From a checkpoint of a small transformer trained on Wikipedia: LayerNorm before each block.
Each number is 128 + 32 x the weight over its row's rms, rounded and kept within 0 to 255. Layers, rows and columns count from 0. Numbers have three digits each. The size before them is the row's rms in percent of the matrix's.

# up: layer 3 MLP up, 2048x768, rms 0.0808, rows 1523-1578, columns 160-191
# down: layer 3 MLP down (transposed), 2048x768, rms 0.0786, rows 1523-1578, columns 160-191
# gate: layer 3 MLP gate, 2048x768, rms 0.0801, rows 1524-1579, columns 160-191
up1523 093:111132079151100136126117149216111102200156186172104137126145148118115144220143106099086131088104
down1523 096:132123118131128126136122179105107152176074108141120114134091124146141136114107117167141180101168
gate1524 095:152143137173102110120154067147159145153174095129179170162135105164127132128104098117168107055118
up1524 096:137064160171093144090129120165153098169163122111116122122118163121113070119128084168108063089178
down1524 095:074085144110053144110097102068146132137124111160137156117195154140127152127094122142091127082058
gate1525 086:165074128089132157153130175125101093140102141135155071116131114113127151151079094138134150128068
up1525 093:120157144109108115131111114160164110097151059141169097113125122153131141093108190154179055169080
down1525 103:053148143104066150093102179148107115134122109134108120128156170117125162104124175166126170154137
gate1526 097:163148136125135128146139131101156150128125115139138097083101162175149133113124112166092151092162
up1526 092:132130186096159128141110165123132160128169089163126197095143091134140079093148067099145173156061
down1526 107:170117119102151142150117143129150118179163100145139164111207091110141102097086081154091151180053
gate1527 106:146116085196135124139094188120132087041119180110147125167103177169198093138101183144067138188059
up1527 095:127161112178120133103120124172094176103145103068114137096126063097096113083120122150170126136142
down1527 094:142113151086096153097116144172133139160148178165136103106150167145069135110105140139079137104129
gate1528 104:115144173198169104145166140074083069227125137157062137092121116132140134135105136178119145076078
up1528 104:136122157169112123105177145115112147057059126134204112077132167151096174095101107111153154100106
down1528 097:098100168130136129108124142164102120132097122154100142089124114123162076153149205140114180136111
gate1529 095:130110143124100125120093087142072140157123168137146120140135076145163046153131175129075136092116
up1529 100:171130152092188076089109134130130108143111066128143080122114153146125150141103156121088114089142
down1529 099:120127157083164079093106152100178135153137128104093106126154118171124109118125133089126087117126
gate1530 107:140111128101113099131164198115107112152130149168159151089139165168138090120147176126130091133174
up1530 106:135092120175079138114140077143138125154172150127082154153128131126112090152098145082144097109129
down1530 099:149114109169130117193113171097104151130151074124149116153174121144156147120087170042110081140192
gate1531 087:185122150100145156142146116113127117120092138112133081156121098128111130126115137164129149174124
up1531 097:068160141139144121076177100121152121090097175094162136183121112160111151120109124041151054115111
down1531 098:103143122140092135136211069136147148104145089094172138120094136154158136109129104095133086038181
gate1532 109:153152103171144155103123153184158115121165133098097124210151138126097106136099142073126156121171
up1532 105:162121137170121081106142102142167099154051210162171128156087151128148108122127086091113144094126
down1532 102:144137145169142162176162200164119099127090074144131127210146170090178128142109108196132136111088
gate1533 099:138152135120146140182135135141137097097126152127125158106127139155154150150123082143112119111065
up1533 107:113152136159155181116159132039107166105109128137143116137139161085115148122109082101120096122101
down1533 103:095134150065155069076065095098137113133130113116107153164217158098129138125071112124162119129143
gate1534 093:055175105174165075096117121126112153121100149177101116179203137169146173135086148141031147103150
up1534 095:135167070150130143132158131082091180174128099106135089073141140142109100109173131128113097122123
down1534 095:213115183179139162088119107110151147171099140115152163090100104089161114112152092161190101183099
gate1535 104:111154134138150145098149141083137120125085094143194138081116130076140081054102127146127101201093
up1535 098:130101143136135101035186137094143123089141095153156163133125151148094098055159157159118189188144
down1535 094:138126172122155153112152130169142088106139095148112156124094126200095113053096139145150148163139
gate1536 120:086145164093150130175126120181130117070174063153120132160185129115143111136158149139167152125103
up1536 117:111203123083133155149085124094102150132189177109118132129125104178092138127105183083115174137193
down1536 103:097097131159104145135093140187097172140071133097117116116090141081113157124161130117170158099133
gate1537 095:128106132143161106164116113185145124125129140075137171094206160083104166135195126062080160142079
up1537 098:137118111119188083152103178085094130205127069147109043151149135124141132114153189120142106097162
down1537 109:105116154136210106131163154093123069167095152133148103129119202129131090111147111105185167134130
gate1538 095:095140177164152053129099112072119152150087147162088120184130101132104052143092136124143141101137
up1538 105:151068093112087111184151161140104115111136112137140147075136129165106135115159125138180111161140
down1538 106:137056106177137086171162170144140069082117141138156121123185090204147066156163136112126187131050
gate1539 102:126077125073142164057102114144116072091028119139124118086118187165152102104141109174129143143101
up1539 104:166133191130197099158177135094115103165064127078123139131171125083127174096158102073106081143118
down1539 104:108158172098148163149081108120130034125117058081114080125145146143138120130098128062146116086164
gate1540 097:109161116137161130154118139153204137169193116125106166150130137170063147127162096135092121139193
up1540 101:119119139101131075110172130119120101149150068135158148135080133148101138148132095102119086102190
down1540 096:156208197114142108117171093141057100110112123124162148056111113096152098095099095065138146157167
gate1541 095:137156074168101159155106096145136169161166133073138143134122097155173107121154083123067166135066
up1541 097:155117096154099098129145154190111098158097138148161135150133123160116110098095139055101112083121
down1541 105:082103136104090151055109141043161109157043120079138204133103073124160074098117131141150138140111
gate1542 108:132194093121120154152141084090102127130100124093148094115152157132154099156166128094116050201122
up1542 110:130089123157095144115089164115143156132150141123119103114117111141131174122153163110146089197125
down1542 100:117131162125088169121135114079123114140135142095103102097180116093095137146135092141169113171129
gate1543 091:108177161184134121153119151130114091167119085102126091144130135092139106089108103144116133162152
up1543 086:145108132104120127149098171113126079109131047129152098117050127083114105133079138068072119086082
down1543 092:127112156060156121089106166111159146126178102062125183086119117172179189080131121098095129099177
gate1544 100:199109116098149115090141136147107095132068152193113101051147177109101188101147143122072093130200
up1544 088:098163125145081099103082151102086114113104114109102165082131132179108103162212178076169129120129
down1544 093:131131175106111129126136115067089162111116158103096161098143095137196145167119185084106102134183
gate1545 094:133119182186138088131161140143110125098088169149142136147120147128147074154120128133117108132131
up1545 091:103083115142135072081161179145176125145173129110099084120090173091103171192054122133150117113098
down1545 093:119094118077132131144173130140100091096055089067150153143117189148095124156120123110109146125062
gate1546 099:028112145108068181148164114103198154146136130148134080110178125164066184122112131138088134067116
up1546 099:114167132080156144156145183104121131137121170143139166173183094143126103155130176097119159130122
down1546 099:099141139141105128118075133116116101173128151120123146122082118125152148089120129160099137194169
gate1547 105:137140098110135151202151120123149164122099122112189106090132140087144140145144174079186181126193
up1547 103:134103184129074144156167143158101152064089116137102102152102137147162131132181130139159108129155
down1547 103:156192191112155154141114211088091132097155083095100148086157127153143120168218101113077137148084
gate1548 097:120129107142091121109084119147063131107133096099095123079136135142118191164205134138130070174131
up1548 100:173115089099125094108130107172089151187093145195145128063185139082122125116161117152130116159164
down1548 103:111133079067153163136119091087159119119125092109123123145152107168121033104085120167186142091091
gate1549 095:203198089128092154134136128123108166171140167138160107104094093073093109113075125136118130155193
up1549 102:099153116114116125127158104069117146125194097088068143153107084171128159088088159071117135113075
down1549 099:161047143183158176176107094122092126120139091123145145136135093141117170159112140127148164110096
gate1550 102:145154195056094121115128131093119089197180126145105163103108158117124087158121135055147106159126
up1550 098:136102087073169125107111118167148103139118115099099125165094126097150130173120083127149133155125
down1550 097:147121113110151104110180129156160117145140156139145137107085135113111117159162116136116127143097
gate1551 092:134179160052099103124067154141133089102170084159119138123199133162127049118093100089141110091150
up1551 097:123114156146095140141176179150078128124092080080132117106101190109077139128151115186093194116117
down1551 107:169188139140147113177091120158109126073159108073124150177130148124091159097130153220170195108107
gate1552 095:126180048150131103136072145151092163116090116140132113146116084096129168131122075165134167199155
up1552 101:143083114149115153216135156169105120094096128094131100112083189117142101145174160152084090131136
down1552 107:079129130065193114148097089092067167166152119170177114096175130139151176110123224132110128065194
gate1553 098:134172139148129093103085172110127084069166137123060060174121172120116113113113130151158114174131
up1553 100:104185129139162122174120108156115102054142086105149165133131111068108100114103182192093119139125
down1553 102:113162133135189101152167117160097122145107139119139122152010175118126130145076116114101136111129
gate1554 093:084105192099120051144201083117140088126068149161181147116081164090175135119130109100156151143055
up1554 097:110134169135157139172052122127112122128076107100162097099102118124123097120155117114170143130101
down1554 094:142146091126209118169098149134132197129150060079107147076149125122085115095095100063186141129119
gate1555 094:142139106149115095108116139099184117109146125066171125107096178156148102112153090152153162153165
up1555 106:103090150098114168136194162115149154147086123121160084159196113100148158128132199040124097112139
down1555 099:088140101093150157077107149151084101083026131128061155117135201100219100072099108116116150110133
gate1556 108:134105128160061156106170138105087159116061097111173092088149130113104109103096145078118161120132
up1556 111:127138073154116153151151084155166123128140154127181084181112095133135135128136115172084177092151
down1556 101:131129093069177122126108105122195170130128106094119072106112154166169124152174146168058132132192
gate1557 101:141099167113116126092117064064162072128107097116123130171079111153153096131136156070183107105105
up1557 108:152200115152201136188156139143134171085090132140067148143092131131155140087102127136157096137174
down1557 102:157104151141116136140093079112140144093183172124086120131117098127137126161118087071242137152085
gate1558 102:122110174078159120153115155120126131161141156119101081137203118158090160114075117092173130105144
up1558 103:096120203110152127184078153204133173185142165166142108144131129121117133122099092077079101138123
down1558 097:128113127161161103176142155168146154125089105136144147175157134128104122174119140135125143134119
gate1559 107:144096115143149167121129098094111134171103172089104099096117110108118071082166097172144145201125
up1559 107:158144124145142143106114086105134157135132122137172139090134094063154088096113172149125146052154
down1559 104:202143097161130100160080155113126126093124120126120074073147147135153116122121177104096111116173
gate1560 098:117137113123134047094113073143107137124142131140144136171178098071136071199095161128129104130121
up1560 095:126149156113130182130188112146126145187054158128136139122179101129142095084131061156132076133129
down1560 096:165097123139120164099166120126101068127087143150148109091109185158177161105088124093105102082190
gate1561 108:080176143109141169138125086123118144086133136107079119146164169127135155100165122128147126154135
up1561 126:092110133126176086136069081117055137113072092131136188128169126085151167146092146142133150122145
down1561 113:124119111144111111125148053136086115169093157101176100111137140157070099156111122114146110122146
gate1562 100:150088160160116129130175175087042076089116160144125161056080141139114106135067140105133113113160
up1562 103:152125091111143109119078124082176134073141133112096068146099129138101090122094158136246172198110
down1562 104:100106101127076130130103134145118110117065119127129111134078130162097108160084057101165163214126
gate1563 110:162070095179168120109088163174129077096115124085159094129128156129113140128146161177159196102128
up1563 110:097156117117100173110153126113147146174112105165055168129110083149159077143113112063150139165109
down1563 108:083154141107083136118179119089110120202129099127112090152157095028101104134149090113143154188114
gate1564 119:152125129107133156176076159141109138131099113157140098108104167156135146083169148142173078129162
up1564 121:161131137068138105120074115102101183155106146126113154146142176146100083138102105214135082130178
down1564 101:062112112146120141121078069098155095147065145103156115106112088092098101139149054135124141140121
gate1565 087:090129131154140151135137138171118090151154120090075128026137111154103148181105130091122096132144
up1565 095:155137132092123042158183148106100103118161150120128128154162086065146160129048087174148119089149
down1565 101:115116073122138111189146145087037126118112149123124071134142083161161180114109152118099075079073
gate1566 096:143123095145162139096143158069110128168112115132176101143125115114165101114106115145127092149134
up1566 098:177092106161146113145162050152141125109116122069097085132131138099119161153124074132129121165147
down1566 100:112133178153161153135187114110138161137103127130159156127119143131090164132140114109106145087133
gate1567 097:190128152164139083091109140153132138175136145059158158143101144156172147134125224064127116169114
up1567 094:137105135106084157132146101153114095069155133160123101166149183085115143165168130139142162160125
down1567 095:132085176139093115118143118171118141139169095118130127125135123099233084110120182139125112141177
gate1568 104:117179103115131129049185154147096102119219097109084129145084152133121140075082080101092166089136
up1568 115:144109115196108087129134167131140158160160122207115114106093190145193122131164187148106159190185
down1568 108:121134086174110123130099113129137127108121187087088124123130138121119137141107161193090143061123
gate1569 099:040145141130159151136151128112136136159164134115072071169124183173188081128118103149086182093157
up1569 094:149089135170122156126165152123029112141123113202112121114171175134119085144078155136124176145220
down1569 099:160082155136072096133070130125099103125167157124164081108183125124088146167101123090141165167160
gate1570 110:096170134053151116184104120132148135118068089162123171096102126109103136132122097143108082121160
up1570 106:049146222139162074132147114123089128093077222057170197106122138128174109091128115154185125154119
down1570 106:101063125128180130160132168076065169106158169105162118073224154120168107108160113138100143163143
gate1571 101:089083189155177150153169128133178142092141130104187106132126098157118100157106168072086140033175
up1571 100:128103090175145114124145174087150070172130140146119085126166190162142099147159233169128079128109
down1571 095:151096081109144130061129132147076080097098090185104099054153150070145114110102078164104138160115
gate1572 084:142123170160180132208099152086091113160109100137075109149181163094133118135192100147115120147101
up1572 087:090098185145114104146133132113106108098088164106118120114146117081168110166160194121147165136114
down1572 094:136156149049091103148135107116079097085084139152112070109129131160149084224141133123146132193069
gate1573 104:135105147121130109107125146126091102096149161092140137085185122147108137124123125111166171120141
up1573 102:090105117088174184091137132192148191156095136181096007172121148093132111157108149150145135132137
down1573 104:122085069133080107118117140075199151182088128121101139183080148135123124185154119138125118093114
gate1574 103:130135137114195155159160115158090134090172118135106156097142152191109079110122155119070138144100
up1574 096:082144156077120146138108126118148128078070152132126190170137136187153124076061196067171094107115
down1574 101:112123112142168138094157083143142135103161126105130143172150114113120081117099150148178146079146
gate1575 093:116114203134091109105101118137162137081108108136121145155134128107166135149095159198154140152120
up1575 097:119123138159135187124099136121175164170138094138117126132200127179161182132129173107079126145057
down1575 098:150100170183138178100123128122189163151142185110088136121105125144151124139117174172153145113204
gate1576 103:115160116129198139070161094161127169107155180135123107146131112115138084090138102135143042116137
up1576 098:113097088142147115134163170095125179141122136159111111136150139095099103098115074145158081029091
down1576 101:110117159116155109121128143087104170132133082151084062177135075100137062132127103167125168120133
gate1577 101:114102162128140142109010115100125154098101162118181113094123114144136117131149156175149050088153
up1577 102:125177063096151100168148125114086103073148139123131118119118130172144127145140098155102144126206
down1577 097:149112076094124170135110172142163128116138111138110088200132134096198140080113118113134144168123
gate1578 094:102118187159219066140103064106136159045183154095084137069115161172108096166172155128111133122139
up1578 101:156161111138102163106133056186134123102070175116102150124161088096142122108130153135195156098137
down1578 106:122118093114114123168111131101104104088066105072153145106139129127130127119116074142102162116123
gate1579 091:072098134120165074193094167120089143129124158151152163113109176162151141119145149144141092148098